Weights of a small GPT-style language model, trained from scratch on English Wikipedia.
Size: 2 heads of 32, 1.59M parameters.
Architecture: RMSNorm before each block, rotary positions, untied embeddings.
Training: a variant of SOAP for these matrices, 104M tokens, 5916 steps.
Each number is 128 + 24 x the weight over its row's rms, rounded and kept within 0 to 255. Layers, rows and columns count from 0. Numbers have three digits each. The size before them is the row's rms in percent of the matrix's.

# q: layer 12 attention query, 64x64, rms 0.0662, rows 0-63, columns 0-63
# k: layer 12 attention key, 64x64, rms 0.0718, rows 0-63, columns 0-63
# v: layer 12 attention value, 64x64, rms 0.0793, rows 0-35, columns 0-63
# o: layer 12 attention output (transposed), 64x64, rms 0.172, rows 0-35, columns 0-63
q0 064:101116114118151140098156137115164128085136145079124131112108133154095106130125116157111100175101131153113165124147155120143116100119123094105140138150122157062129116112172134086121098086137135
k0 075:099121111134085137117145133117084139134171134143139137145133100102154087115108095146159142079122127128123096130101109165170134142114201142134104135128088150169134130152109148145140130139100151
q1 076:129130136149143151109089109140132101153087137194130113081172112126129106152161150118136127167142153127117128111118120128121149136165139097172116156138179112123094106146116091162147120112126095
k1 043:117169117101158117119141114135107181140154110081137183144117074131140131128154133133116144092123109113137085117120119118139134118096124156106131109114100109145108122098126173054135142131146136
q2 067:113140139144149172100174108142111115128114172092136133125146108144154153104150106148110104120109165125111142168165152143172130094091126137120108096145128103069134134130105132140096079116115116
k2 067:118128067118127138112106137121184179089113111145114111145145126132132132128090106109153162096143122106132105117117124138155131111175140139145136096118154165155103080123128149084109090151151128
q3 061:155105197139143137112103126163134134150135105141149111119178091112124095099151154147132112106151147113129137133105123109118159122130168080119099127104156105106112085157124093130109135144107083
k3 065:119180111108121104115097147090135099133083137147099110092141104149096144147138116106118132106103109132116095099171148127103148142162086080103155143130130098081146128135121102135149144116157105
q4 071:141127107165124122155111129117096096106087116114111123182085139114107140141099144110142186159149081131139147109096147094116101168150123148140153148138130140171168117118128154128139148156121151
k4 063:120141117107102168142131090146128142143114095095151150126114181141187137149119127164067076124143132107138160118085121135122146119132077140149143106129129128143117116143162148148135101130092120
q5 076:129136112113143117135171117158081115147134123076089128163113115130138115087151117116140110120104148144123164130157163148168169119129112134142109155163075088122148180141106143104133125139109148
k5 069:125136131123112140120177104123134180105155117123134154112110138089130148123103151127154107150151161141104109125138088170170130112130215148162136087105137151147144116108126141121102125156127135
q6 077:140158150145101148106160090132133150125159158117100199146126099142146106118130107105124134099119151082101116140145110135140143093098161148114069078143138131089135149126146152140120128130107122
k6 084:105123123112140102132123136083129101144135127137100108082129103173102140104122099117131152096070133165141103127163154091131162154155137079134145130117119108126113139110090081156131104112163127
q7 069:155078120106131132115107158189143082143127119181169106100091122106127105141143096110141126111158130145113115126138126125102175105114141109160117160139150095120106113153134085138114141117102103
k7 053:141127130159135144108136118106128088099092093151115116088165177141088096137126164128104128130091127098109129168146114072124084137156130120148155137167115100115137129088113142109131146097124135
q8 082:104122141110122107087132137148115128137126146129151129184099153150142134160127106120107145109185122114129105118174132116086112098140140151115124109172165139092149183146149144175113119136107158
k8 085:172127078088138120160094141130165179143146127143110098089134116128125189094118155104131135112147149142116108117137123136108145090168141130158116079138105128104107123124112123103109090114139136
q9 079:101114130142171121096161123183107102135145110171138103106118109123187110115156129109117114111124132128114165127151123122134178115129122109153110157128124103094136086119101088120132109075108097
k9 068:134052152131140105097139101119127122132134099157107127110140128154097073123141144120173161066109121158118093108141152095090092136121127108137094150122135120117150142110111142153115125141117104
q10 064:150090126105119140150125090118151101139105111171165141123164125134095133145165150187099110138152137156142124140108108135093149140119140133152133197138118122107108094161095113143140170124130110
k10 065:112152130144141103141126108190149143111157152115142085119136122110138135158141097125158137122155145127104118090081102075098116137150118139096136086128178129096159122138117110119102102127082114
q11 082:104153130131106168145135107102130148136125147094116098141163104110104178136102145129116129156113099116144117118097143132140092140124126146121183087128108151178139128121176115122151167154169170
k11 069:151197130132150159179108136143186155135132151122162108125111115121124104146132109137127068140129161118124159108083114120150112153101144121083142147122124103111131101142147153133161099128117121
q12 080:125166125114113164142118111151113108137146114128127158121127155097135081111101079101142066113121157118076138104151134148186159153119141104154133131101106074120121130119124140124140105156138112
k12 092:100143164138132139125188119142131100155116136124106121143142113136112144149105130102150128174119074156143132132107099142143171086112189129119096097154120129156151154118092135144150173120123114
q13 092:118180098136126119106133159143130169125124113097144136139110121123155144117084115120142104146151104150113109156132146128089092131140149110071144125101085137088117179111146134136124090156161167
k13 076:123133143147155132144062125155147128110123141148107076153173137155104141121115112143126137111114122104146101094132132156139098130128158108127160063153119127136099067120170151129128107124107108
q14 109:096118133140115152105128125172135143131116110124153170138141102094149124119149152171093123133143142125113163152125136089131143133136196155144154147116172153160132144189118101164120161111136129
k14 088:159154093084117105155170103131136089149080118133123127137136126116134171146137143125152098140104110153153116117085091145102156106112138138140122124143128132120153101147132120139151196101153082
q15 091:127124120111173089116116151067140116103126161111112115105098140123089126114103141086168169121116104131146086108110142130119081142144107101102117106104122152146156119114162147098112117161145157
k15 119:137088093154086144153129132142080096143101077163119163132137150144153127113147107163124084137093160131142133114132163101147153142110146133157120173125130154113129119128126125100118166096152098
q16 105:145168105116143116142135117075147154136128144086095091115129118112123192108108128134123123148131106135181130130095170129160112135105130124099169133131103175120132118110154100123129129144172169
k16 107:133177148093153106129109136133127103133113142099132073140156116129142137168143111112139119149159135089119124109099111139122168120112176116097121112182129156129149161139120130176133135132110065
q17 108:130129150113096145156154125095138158172122155154122164114149110078093150135103145160116166137111128154128145127130150090158133125137092118173108081091142121159111102116138133136160152147158157
k17 098:124087093111123148116129129107108077129085114129082165149131121151111127088125161145125133106114119117165094102151105142099192144113100090128135111140129125118082121085124120114142163115131139
q18 113:095127099124123098120139133155161137140102132146145152081129138145126139140131117129132159107126163147093091124119161141073112122158111157078148129128138110119126176199130119155128093151116094
k18 102:089163156112115115121126131138127188136096156136118132124103182167129136138133109138122154120165112096115113122128135138116092122116170139096104131101121135076138138136139186146083103114095101
q19 127:092111127107115112146151113107123107102134121158129119105121111114107131113080180135134144137109125133076127129098184106143099144189100127149137133100149145135137118115142079129146149159169169
k19 126:154147127123139180142160099156158119120173130156147127112084128096117105133113164155128144112094129113120140093080184120136134136163105144108148131083155125145127128167156115165124157132140122
q20 137:102144128126129108112117163144119106113181047122157127129103146142120078159104109127128150144154149091133059102150122138107137140143115126113139117147159131130166095139150122145142153133108113
k20 135:123141110076110118107132142146115116125134073116140110086138115105165075124098133100110120127127135078067124152136143116109131133121131064113119134102154146118135139128168102141082136151122135
q21 136:159110091131171144147131115151124095151107161080142137146117135089149092119134112137096062117132161106145121093147098157134140150096125118127147142114146098105109082137114124149138159102161140
k21 118:157116129111180150120082094159143138145133109127101120152149099132115125122161116121126092093129187107108111115166130102134133147101152132184135139104098132138103119133135138121062093128147122
q22 120:131130126170105161094117121101106141103101155088102154118145206129132111134148152138131111117138110106152082151114110159146142122139120111124140179106112153151140146137092091117103165132115154
k22 118:101145160122117141086109137137107158143126179151070138134173133114143124129131167106148113105130088126140115186081103134136137122097141133114192140088112118111130120101107102126122128136131138
q23 131:155126130130128173131145103108132093089111127146124126176088103117133125126161153114164134142166109089118102131142170114100148064117176151130142132135157138132140170114124122132151144157157156
k23 129:142150138166129147101128151120102090135109109109125115160129118156128135144137144147157131138197095141127102144138146093112160123158123135113097149129119163158132151098118118121129204142149181
q24 111:116148085090125153110133117183141111102091095097120124129196156114138129142127098108160126119130096142131103149148121130148099103109146140174107124153101106128161153162120161100129149128141152
k24 110:098126114161119156125178172143133114139135093101092132133126099113123134157114122139139176122138083102123107124157117117149121134117143135139123126160087094090162157177187144138099105121145141
q25 113:115087121126110125112147132124110147137137123137106115121124137075105140085095149131128116148143087156124164118133143103084136154193169141083123138133153132107116134126091111094096094123175146
k25 114:121085157143124138124161114099110158127143097120129119163106156109164143149136153112134128169160113136158174121108150106109124140152080119089166184146158153101161104121136132111109105121146146
q26 121:158077140157134105141142122129157102127073098113117138114172122120124148108145152140181130118110137137122116081144174144150123174145122079162127168149114126126095139163131162132131116112120141
k26 128:146117173150146134142162101118176127128125089088135143115169146145109128135152169114126107160126088139106088132088105128146081159150122113158119098141125111084111135098141148106132114149119163
q27 124:133150147083102094158132162160116131134124134108140140101145176130163161110106136124159131114136125113100111141080127153115152144140160114130142138091121120173105165154104155161171136111113080
k27 112:141152145152114166129144120135137142117141156094164143135145125147156124168154136105097162102123137096150123104075107138090153182127131143084136129116125080113098155124136135171144101093150111
q28 116:161119133113125123092151148112147098122096127093119103177134114110152146145129114151123086153148087149118161141101128119081133138147080117136135108118147158189148100124171124101103131120106163
k28 118:135174115113123156119130143135100107104084123126146120142119111092131152111148103133089123130107094144112125125105124133107139123135133110196146110139089154188161156102121143070107096095120139
q29 141:116115146105129147112117087137136131137138169116135169140138120141163141162064139101146143109114068146108115113141104155110158147158128130136133171136175168114121147156142135136114180098135113
k29 132:144147139096129177107112119125158138120144201095137146107142125124125139180116109141139143125137065126119137124149121094082130108149110138114143181143156172099109123130171124114123143119146122
q30 133:124137155118151154148094147143155146133102183165113098110084141118120110152095103112187148147133152120178146140129146136127104125115141122101069111087163104142141142153122129138112121146136152
k30 130:132135107142170101157110122150145118124089154152152135116103157113114099128136120096198147099163125121123105116123113126086121139121082154134106141104134099150162113153138152142126093164096173
q31 129:141184160117111160092124119117102140123119094111102162147107131159140133160140156154064133118121132100139130129146154138100088155115160152144136125148093135123145121119163169135109167127154170
k31 136:139144143118077132113119137165122139136116097146133158170166137150178141154104117155134116112118135084156145138137126157105058116115133122145136142178111169117116142125131157139107171154137161
v0 095:125158131127150122141132131143146116105093111127100126182098100095144166099116132111129114181113172118105100148152106091143163166106130131114137156163129134108146102171121128099133162110086106
o0 092:069149094169132083103131119146148143150117094089094128176111121112103145097156141081113109175134099112140121136123128117146128112120145132127127136124129085107140140128107113158105083125085118
v1 104:118183089112125110133162146155110156130129158117121042170126138115130152106131176119092130104098097146137136151128123114149125139125136166152119164126160107108146130105124140143085108135127132
o1 110:108143149105069118175179100146095140136136143112117127139130101082109133091139119147125151132119121139132112142089165119125097150141130173112160162150099083151137137140099102149154111104106115
v2 104:098110121157096162104129109108145125177114113133140135117101165145138161114083144068142130134174147150089151094141136166127095120118105114122130137152115117133142134126095113071099133106109105
o2 108:114150124158154112115084103161097122135148136183168144116106151117099133101121129082147118118156135093098131111153123138126146123151100171095112133106166159125116095119142160117117104090135083
v3 097:099122135078116129149098088141115157105142118103092132148119149108173133132161154099117140111142139132112115142163092100128168123169128125118120123077103112071139132128125165119154105171142151
o3 096:142127140147110130094167122140141172129159119095155110125163125118156122117166111154151148112131100118137130146121065130111109110135140094095169162177132123092152123138074135122095137144123162
v4 108:128120096146143131114148113109143111127129117107128124125113176175131117128092134139113189134109152176140112104078161113146208122125118111103118128128081140161148133120154147112109151146140116
o4 106:121093147098120146112086136135106099144157094138099135096156114174115095121135200127090144174136147125140129129115120094137138138139159134119188149112152149141102116140146124129091119159121122
v5 106:154132148156136121080099136112135126136107130111116133125141150104098106124071097125151144124087157120120062119104180112124142092099096153143155124118136168070132097144125139115143121122131116
o5 106:094138109152146136107119100119125108160159124114087160113177127150119136149086174138154121137113140102145122157097170141117161147150083121111116131104177148086126123142131100146114164146151106
v6 121:140164161154129126130127118129181135146136134159126159134138071116169150127098150169155131114155157139131106171110116112135110097079165166156132130124110125150149134093131126139138111127071104
o6 121:083127139166095111128115171126112101111109121115108097096125106154126131111142146068130174116104093075129106141090140108100136110145137107122085107135127114099129123143138134135189099134114134
v7 109:142157149165089121095113151152146119149092143186123121142108136148124141150146116116139073115169120118129093128070139110126146133107124119125116080097135136104139155140087094146135138087139103
o7 113:156119100146162128142102123128135119141078165170105119140101123072127121130144159139149151095118139126156092141090134157133127099126123106089107133078148142112100165120153102154155094100133112
v8 118:163162107099086122123137114122168100134079122156139094137123142136127081142102138068136156100139108137151116162125160155135121157120136134103152099144161169135087101108104131138118128142118096
o8 117:135106149092108120131154114128126159129134090172113158132131166095141164131097133070124127126170113144133122148096200137121130097137110133121156144152157164125124181100133121148138107121149118
v9 100:160129127130165146123129134168140158102148114074153146131155122128129084137082120115109125179175136120100136091175131124135122157099130158161138123133103116139147092127110134128181137127171125
o9 107:124166146163099127123108134149128122161109100090105133150157127121149157110089071130118124150143104105123155122169101127120148138115122120109152150122134157112094124147203122100157121174135149
v10 100:141139111128113126167070147079193104160142111121141151095092128156113112179109140148127155133139152114105165145103119133171131109124126119137159141149152129106134164086120120113142137136126103
o10 096:112104130113091117092141154105093127091122109184102149090091132124157117165100134127136133129109106195122119111144109125113165123140111140105097102155146160106134092116159117125103089130119116
v11 129:120137106127132154132113157132123163129110117130104155102126167109081130151135117103148166168078117136108129138134160151100115113125113091123136132117130135117139179075141117126157166184158085
o11 123:127098148107168131097121072117141113121143099143139159125151137113142040134113106146166120110114140148120139125150189095134138114110129116108144126114162119081105099129111110109123139153115137
v12 088:119132149085102102112130109175123173117105114137175124137125118099095157142120156084146095131103150096128157127100083118151148131136078148142126176107114128130135181142137139139130131092135115
o12 096:128152103124160099105160112149105136125099201116104093152098112119142109154144096108103115137130090121129162127140126127086115145135199124110146140142134132135101121134121073127137124126123082
v13 117:151131092111113156158109169124126136078121116097152096107120129138156159143131127109116124151090104154113108128184132127147135080157081156116106140144165123143141085111133164111163148144147135
o13 115:110121148088090137132157097140132130137195126111138138179119089110159119096107125114150152124147139140127151134188095120139110179138108151152127123147159101114087135130135122157098110110117148
v14 095:123096090158095129116116078154101139128118125131105130106154168107161160128140146137147177116173155106133126111131083119120125150147132145116120102090128127116083172106088140105139154152100109
o14 099:115129156146132146095103118106110124112158173142163146142110160147181110109172121121099168095184092133146112170099107147118143107112129119100145157123126137097151109081124118121139144145120120
v15 121:147133159104129144127110145140156092139083136122121107123143104113144172164145119126115179092080137158115126160117177145122138090131103165128116116154139105096112109077116093120123126143086134
o15 115:113117137134109164098173116106133104150152138172144126122075126153143146116112161148130126133083115140106099110117167127136133120183115141130109136166147087116100177094087150145159117141131130
v16 102:161155068117122132141080140103117114104123143129111114135178158165104111094136136151136124133153123144129127126136100105105158142144127147170129127128123101134167137132176081177171154122103131
o16 107:139158106097112144108146117110116134127129141100099155151081142117130085124106135139119199150138112105130083139151100119158138095101088137164135128091118124155154146166141137112101137158114164
v17 090:163136093086088109166129118134114136141147140145098121083126058162136111150123129127170122150089114099175099102097152138103091115124134130139124104097133139125117138131115122161164117144138142
o17 085:125114166130119122120143128114158145101123152139132123121125141144128105114093152150127171135131112143141120174154177132087088167119166085123111091142107128136117191083146122127131173151132163
v18 105:153151096121133106118125122118104102184074100079093095110123136110138084133116116119110149151114088103134117125131134115140135149086134123095152121170143104175108097132138104167144117114133153
o18 103:153132144119104109136127139151155124094163090124114135164133153134112138164084136145115084115128170114149117137122125136145131119141096176129189104135089123125119165114142134153156102177167099
v19 126:115137157121162107125170152154133055131116116149102117123146087089117147130121127091121148141131147108126121155140126160155114124097118121154117190164117140081156097132157149117147110151112104
o19 122:097169124167128145113134114139110089137136086094099142160139152118130130116119128102154111145119085139165155135092158150139121145127167157138099100175126093131133140157110184122135100114091120
v20 101:084133149132124103126096090131142168131143122125105106182101124098120107100111135152143119154126141079093131143163121154167153113132128125123175143120108094102082151129151132143156180123132108
o20 095:095149118148146072114125144109096161112180090096110127146120122098124148148127110152161081130132135115146142134149104132115124072128135111109112152131115149128141097123098061107138132152114161
v21 117:102153136098153136104114125136133123161097149089133086104135145149101109128177145169131083103121148090124129140153179164130140101158124185124123124119136125168130121150108126118107143101098158
o21 113:107167132173144136172186123115085123118119108173129075124107086149123118141130124116144100150127155110143104093135122127138076143164083138132136143137127133153145150124140105145114171148143134
v22 113:164136091111110151139147150151126099140146110160105133139125119141109127165173163117127147102164125140145173121136150158083105120108169105103125102090149083095152089116123133118150154145108151
o22 117:126133135114144161113141117163112104107086077172129115130146159099138127121146115198115145124130099126103139187136129132098091101135115096128113144105125095119161150116114155109128102103147164
v23 096:120073125103118140127146125131152108140177120143174130165115153082122117122110122161120149147132129129101127117107109152140136170103135134110088125133128192125124126144087159084113106073129146
o23 094:141120105141145116098134129159120133148112136144126122139178143152140171107160156094101110127114114142102161110082147128140143122118118184182098149129121173126116129091163110107099118117095089
v24 091:128097117099117143153119122140142104143148131109153148145122103147125127070087132094140134139156098155107114134067153140127102106084078154140112137118108117114136081071129104142131148112109104
o24 099:114120134163082121079150128148108116154132153167133139143139113140093149088101129102159185142109138101124166150161155111136174106116148155125109122122140156187126152126147136123148107137146142
v25 109:166125115145119142111116118171063170135099110135132111164139121118110142128149124111108147130173137165104103136153151132121118167103131111123158110134171126142102124160092152106181162114114098
o25 106:135156095107123145110080152140114105150141091122138134160140144098161131108164071131123106118156142124089129146145133118115121105108111125113126138095137136077143202111111089139134145117150094
v26 104:104175141118142118145097168107127173133111135110108162163165116148127110102082134159139134120111131118115127099099124109138141081154119159160142156114105117152086127125129084136116144179163115
o26 104:097123108118098110104132125069123130129160159100140123081130133133088090125129110149136133166134153117122122120154145135118155108135124123128130133144124117158113095173177084173139147166161174
v27 115:114128160113154162119124140123104128112112128111118121104128154104099112137112156126103163129131164110111112178134113113191142137134088148115136113170127175080086153155136165111089105120148152
o27 109:143145122134122107137156134119100089133177122094099127118190150162150121155118114093140094145135127178141109106135116172154140123169120119121149163161134130106121141116120126153094127095113075
v28 089:142148082131143106107135124093145105124119128108158119126114158052122132139149104116107111135140149150143138181108114139146132178133122143147126164092116155148109179148107148159094153135158117
o28 097:172094138131122123158111143119129108147090097127141112131103099104126111170139131119121082117140074152184127117108148132139147142135122166144190151141117140124169131124110072127115122126139092
v29 126:101136125132110176161169093165145126115151134146179126150086137133098131120119119116123108117109111170109185081113142143094122115123125121110122163123108112139143110072124139105098143086135135
o29 119:110116180118131099122157117150107111148099133171153096167132115131100169106125134136119109133136156130073170128139137086116118139109164114125110170095148150156109092161129133092138089129120127
v30 112:151148130112112085130175138101117122115108164159107150143164093102094089110130097068144126134157103109105111133120131127141130158093155111116127141075116131144119142126151109174110147110166133
o30 096:152110141124128152129101132167164122104097164101144118179144138105102125150121124108184137173157123132166122138129189164124125099095133092133155141121093158149134125158142104102142143116141132
v31 097:113148151117083108124147118123178162111109136123100154095128109106073117094110133097154145178117110169125151134126109132135145095098122149164114126129153142116143130111127153195094147112142120
o31 103:150137138130140076124155106123167105098139145103111104148135117091135108097088148085164141129106099119095159128112166125103156149154087089117179114108118145158140096131128097116137118122103132
q32 050:119140152122146145134138086105144125165118159106115137144096127106117094125105146098114116135158125087147140106132112130111113127167131088152113171079102109165126048108121110143116139156149103
k32 062:111127103156143079098148171139122101068173097138109099100119090145105122093117098102122139115142114164137090134093139131135114145125101130093093110149139129130145113121136135141149151085092124
q33 074:130140162143087074134132118163150130106169120149087104106090126114098100161118167130138131125136117142159152084126138134101109185159097135125154149124102126132119122151106097134090101136151123
k33 070:125106091177134152144147104102132124160115127131113101193120090165114122125150148160133155143086127177124144117127155108146140091082093140168118126134125118128118160148141105120080117123116129
q34 066:125091148119123128146103109158148120132112112119121127177117103151147125186144119130155102122110165150118119104144167160114143133130144141100088117154110097084160167166135173145112110133131078
k34 071:104101172134173108146134171128144160170083175097115130149127130104109115134190124145138129103109153161144161153109156134130092098113152136151156125134084127127137148136120135111097140144112132
q35 059:145136084100148131113100188142128105140146148086101155135160075105168130157146114150109133151130117128082118155104154107124148119117146120151108105153138175134130165109096134119116101117108104
k35 060:106133105076115119132128146112153145084114129133101134091167120130142143145114115154148120140110140141146191145127084127127135163112145099142152125101181144134161160155080166135091127142135146
q36 062:142154130114167101140109151075136135168090103135164144093131129117131146140146108147131124096132110110170090102119107127120069116125090156099162087129131113129106122150118111106160166130135161
k36 075:137065122108130144137180131098071130099145125102133140127096103154142130116163101110139116127152141156114108155123172133136128101140128153149079108150088127129129145138145133146178138080123115
q37 082:128145097104171090144093113116150179140092160117122118156145134136145129197163123159123147155126149148133115091100113119081113134115136119106157136080142116121105139153156115151095129129115112
k37 074:102115170082133097134151098175139132126110154128147140173138128100103125147121122139119134139129128120151111154119121160097096152126119097127154117112109126126133203093141138167123183112118084
q38 085:114132100069130131131107112104139102107152170139149129112134101128097158114152162156143135131131146120117127080130141140121152151097145101108197090110138131128125071134154115167140137147145092
k38 082:117116131186092142133132100133105148118107113163118120150097125143130170156090124147121127170102162130157110128098105097114159120116121155132142107097143126128116137131132154176182144095131072
q39 075:092148103145090149133163130106137111172139143132137119118150118104147126081109114150070105163145123151140116128111145097166113125170144095126157148152124175107145096128110077119121128137132164
k39 085:111166138139147118091136110148175143108104113171122106151117136111140149149120152126149111144137156141113097115138081121120166145121114130095154100108134099113112059088149098143111085162128146
q40 080:158111123166126145140109156158107145141174097124105142148140126139137085097127119108080112127121133104135125163153117113178181128128126133152075137127140158111124150083079109117136115117094139
k40 093:137106142109147154117136114132120119111121104139124124113146155122087106122112171137098127090148094102093086106148143097102123143130107129137096147141106144113107051112116084091161083123134148
q41 070:154106164172145154084142146150074134173162107137117096122151118119110082123095144081116108126127098153151153152118108155108138081116151113145119144153102119138124108097121139098111149142133129
k41 068:117083157132154164145109146132088107117136113118113124114118136116152117108162135076169058104165082123098153128161140132124127149171148178153108119132149143124113149133153107117134132117116133
q42 080:160146148126120078117153120138104147123138120115157164114129134135123077127172132168171176096122133130118163108144126121128116149118152177140127125121094112084133158116165132160135120093083111
k42 107:139157079110167122139140138155121122141116148165117166139167103096126158124153112128126105113096183120132119134148146098116196113099136122103125107127131115166104164141111132124151165109122086
q43 107:163109159078158067143092113104194140145116103161132144171128152171131158133128125138083136140121123140117081106126127133104121144127152131122130129119112128096121133159133146163092130129112143
k43 086:096142127111127123146082107163148145125099141127095143107126147069110130106120151158144142115155118137110109086112134162105138117081126085132179153175114097143171134154148102146121117111123131
q44 093:129115156146099135137156115094131149139097135163123191130105154189126093135140107092078145094104157102145128112162123138150155121107127169127093122143138112102133115140126161145107129141122088
k44 104:135093132129136149100160140155100134168137090125075121106127157117132087103135147160078137105126085145087146100137127109147128132119130102168103160137104137126123114095114093117121081113097148
q45 077:150124153147102134122116109160099093152182089155088118102151130115151107093107161115085158120130128118111130107152117139130137090135136109172074162129088128140148120114131123159148146105097110
k45 083:088162136189092154146138101089090134077146144113132127116113120142112140143136113112164122162106136145137099168162118162097120115151140161111096122151152151134126120161157140156127129139139086
q46 112:155119146147151103194109148072145127137139147126128098164136149127127172139151141129167125143132149089120061086116122170151115148140116121132155108149119144151141079123142152126128139124144137
k46 096:119083147081173138120106107147140127127106099161114144107136095142125112167122142119147091117140133140105083129124100138082128103113148138144103143170152179145135112101106132146096124128150184
q47 102:136151139137139121131123098145126147121162192110083103136115136122142124137092132074104147154101126122116108086141128147106157099146108123139081097146121125162166137156114114190120148125094120
k47 118:105124134101141128103151136128102116138139070132111134110145135087128090083123148115139117091143105153107169124106096131163137158114124109209127138151150123100117138084104117114122113116110164
q48 076:156126136129092121115176175163132126100084084128136154097142110123125107076118164105126120125152162103120125128146109106149143125141071100147094125110131118150095088126142167128145116132105110
k48 132:135107064173120107080161135131082115138127101135106108149106102154155129109129119149087112122131122129111150130153147087129162117128110080144118123145131162126155107084130094080151138121131132
q49 113:129122102128155118195130114110134132181136086127123131111135155159140096085147135119117140151101167118126089116125128144142138113113129130188099151129126098146097120091087134145120106127076106
k49 089:145141122118123132157126114124139124133098123104145144071172114097076139173164110097139132122160109147146111105117077133168139138117107101129120101093122102157122117084107112121078136130142161
q50 092:150174122126125117130122120100145125109160105107155156130104171158132106125124131177179147107134152090118099136151117109107134144156126142124085144122164166164117131140138139167126143158063118
k50 132:136156139133099122102168140101149143119153062123175158108120159135140078122094140095103113115136122107080140143165129113101150132159129148135091146083121116127130143136135115125118094158091135
q51 121:128115116122139124082117079094105100128156139141120130162082101111122109120134133146067087140118168110147142093139114133131143131121144102157137135149129153095157115056144131092106120136131153
k51 111:145126146134141157101104126096127136135132079159096117134115109098134099105134150146125096154104151099088150101124143125153131129161131109190123159116132153142103098090091103111082170137114148
q52 104:150106137095118172117155091139154114139112071135134161140178116083130158092136177131116104133120109145169134151110100132099116152122143105162174141139144131116093105120129108123140148113155145
k52 103:085097115153100162117142067129158133125110122118132134129145133125116170101135174136079148127128127151101112137117096094120110113106174150167116093117116116129083129107131140093124135100158166
q53 123:120146117114105123120132063118148118113117152135091152155101137145124137132113160109076139167127110117134115102175141138077134103123159161149122147176153159114147156159150155151116151157121149
k53 123:110135145141088132109133139109119108138140112155084157133120139165157166157101161126135146151145096135189120105125132191130116119150104154157154161163128154138161144117120147139076130132127153
q54 120:117105104140158078154155131139131110117116074137160099142127154082139108105182150123127143127149142149091121122147180092129097135137124117176096112147143112147123109155134074120112127124116133
k54 114:145133095148169129137135105168140097161118063083155136135129122089145138143134160108125145150146145111104085105140142101138137120167145138134140118101102087154132163164123161159102153118124133
q55 099:092097114137130086164082124148109126113123112135146121140141158127107161136112110137068124149143188111138143121116102159150117126112181130091124103114092120145101119161132152144120087106102110
k55 110:116117137102096116160063118158124151137108074144110149112130134158127113138131130094101117146128200133118131112138121139137124135113151175128114113125175105108116131099148143145105076096103142
q56 120:092156108120172121095135113145079098107093099077139111145131120134181146150128127150144147095113079136118132136107097150108136117133133128125141143147128179171153168102122112116139137118104100
k56 124:088184147114107137120129149184127103115119136128158131092130089121121122110113090146107120153150105103167148120104105140074133121079130115123131124133103170113140164120103099106120143107118085
q57 116:128144124129091178091103141086114129159098096133129131176134137127147100154124080123086153139150096107131088137122124102135117140124097113128101130134116120147180106117150157140088142141117178
k57 111:132174128157112153129089176148130137096100119136107140113150130111171153105128095127121167117163093125128117118147159158147155114133097090197136135139149141125134136106167118131120128130169164
q58 110:139151149118080139107118118176107119126179114114117124082106157092117132120104171143120133092097101111130145145132146127121162112144191107165150124105090152153159162099121126128136136126149120
k58 103:096151162117128117102092136163085101147141157141128154144151125145149133163083128114134148118095113105130149131126102113143136107133137102099198148123126102162165105108102102120175152123162126
q59 117:141141141159079122124148102152080142136107143080145136106106148133136074118126145138128151116081178108132174117163119111155114166107140141090088125148131103146104124109136116147103116149146110
k59 112:106145154113099177109129135119132120158136134137134176124124143170148098106114114112151080103118186080164152118138155111106149113134144108092110160121182130136153108134119125147155142148139157
q60 106:102153111153145120139091142096125138093110116110114164098108112096136075152136140115112158162122108132147157122113100108149139112112133150178125093111153098101155112115159110169177125112091129
k60 103:106114107121079175143110138096125135108185127136125104110132080106126105101118131111125152094138138113134124155134133175111170128132137131143095102130100118159138088150131123198092134116137106
q61 106:121158112124116180131129114153144144155068197114133147133156149116133136167108067126114112109091125143111128136152105128148126083114133115137101123107136135122150125153105144115108153171166119
k61 103:122101159130140119119160119139100108146155147168106116142116137165115110128152075143157133101134118116156144080172078112175115124101139104117096140122141100122162151146167133103100122141088124
q62 114:096121136168108192087144147085079116127147155129097117139134138118130136100155123134149108182136119151164155132129119119154171108157153105126135152155159146135121109115101104082123118111136126
k62 115:074141118151168104106140127129094144139123126105104106137105128107118154162171134140158115130175076155153164162137128120158180108115152134115141129144132160153116132089109118127162130117088134
q63 109:093113162119081115160139143165095131132171104103132135124114110121174100149121105094123119107109134111101122161144131116098122113134108155138179175132173133106108135128117082159135167108139114
k63 104:142089091083151163105093099131121133138110131164146120132144129147162124166103110112121149109135130116125176168150172111098118112134108129106117169114127154110123162140179106133087127130144089
v32 093:100105094142151116138137120164122126125126096125141180162105117157171170144135100120129117102135119141114160139096106123133125089139082123132141113105186126109074155084142132116167115143125146
o32 092:142129123152151122154132133148148152132102132129081108123124131138115173121103107167148123136179152135164096083122112160107144126126110150156164138116097158133176150184161119132090135130151155
v33 092:131187182124167123086105098117169142141122151110092138109106165137128142154185130132117115115114169116112154122132131121127124107119137150171130148113107142135097152189159129116124112141129146
o33 097:111109064161100137162110165121145115086144124198122100171154138141114153088136130117121161161123106147116136160107142097147133116120129098145122132137102132158157111109102139158134108136143112
v34 081:121128108121137149107163142126135109107132128155117132170107130144126154154164101087123121133095186161171137139115138158127109140128172116140110137121093124091126151144131119068100086125182135
o34 085:127123120075075059135151168121141121097149084168154150140097160163130124116120112144103150161156166118144134115097114123133136144137142100114138102123125153096115134137145106150113118165118113
v35 096:096131121136136117173113101149094124114074159109138135113144138137165098137084141168154155146081126092123171104141155132135140092113090142141097145136124161115100098101151131106114125127139161
o35 097:133126132086122159159138156118170137156138120115145108106152132068109139138134146111176128109152098139145131121106150106130134129141120103102143123088120073148174172123132125104167134087168126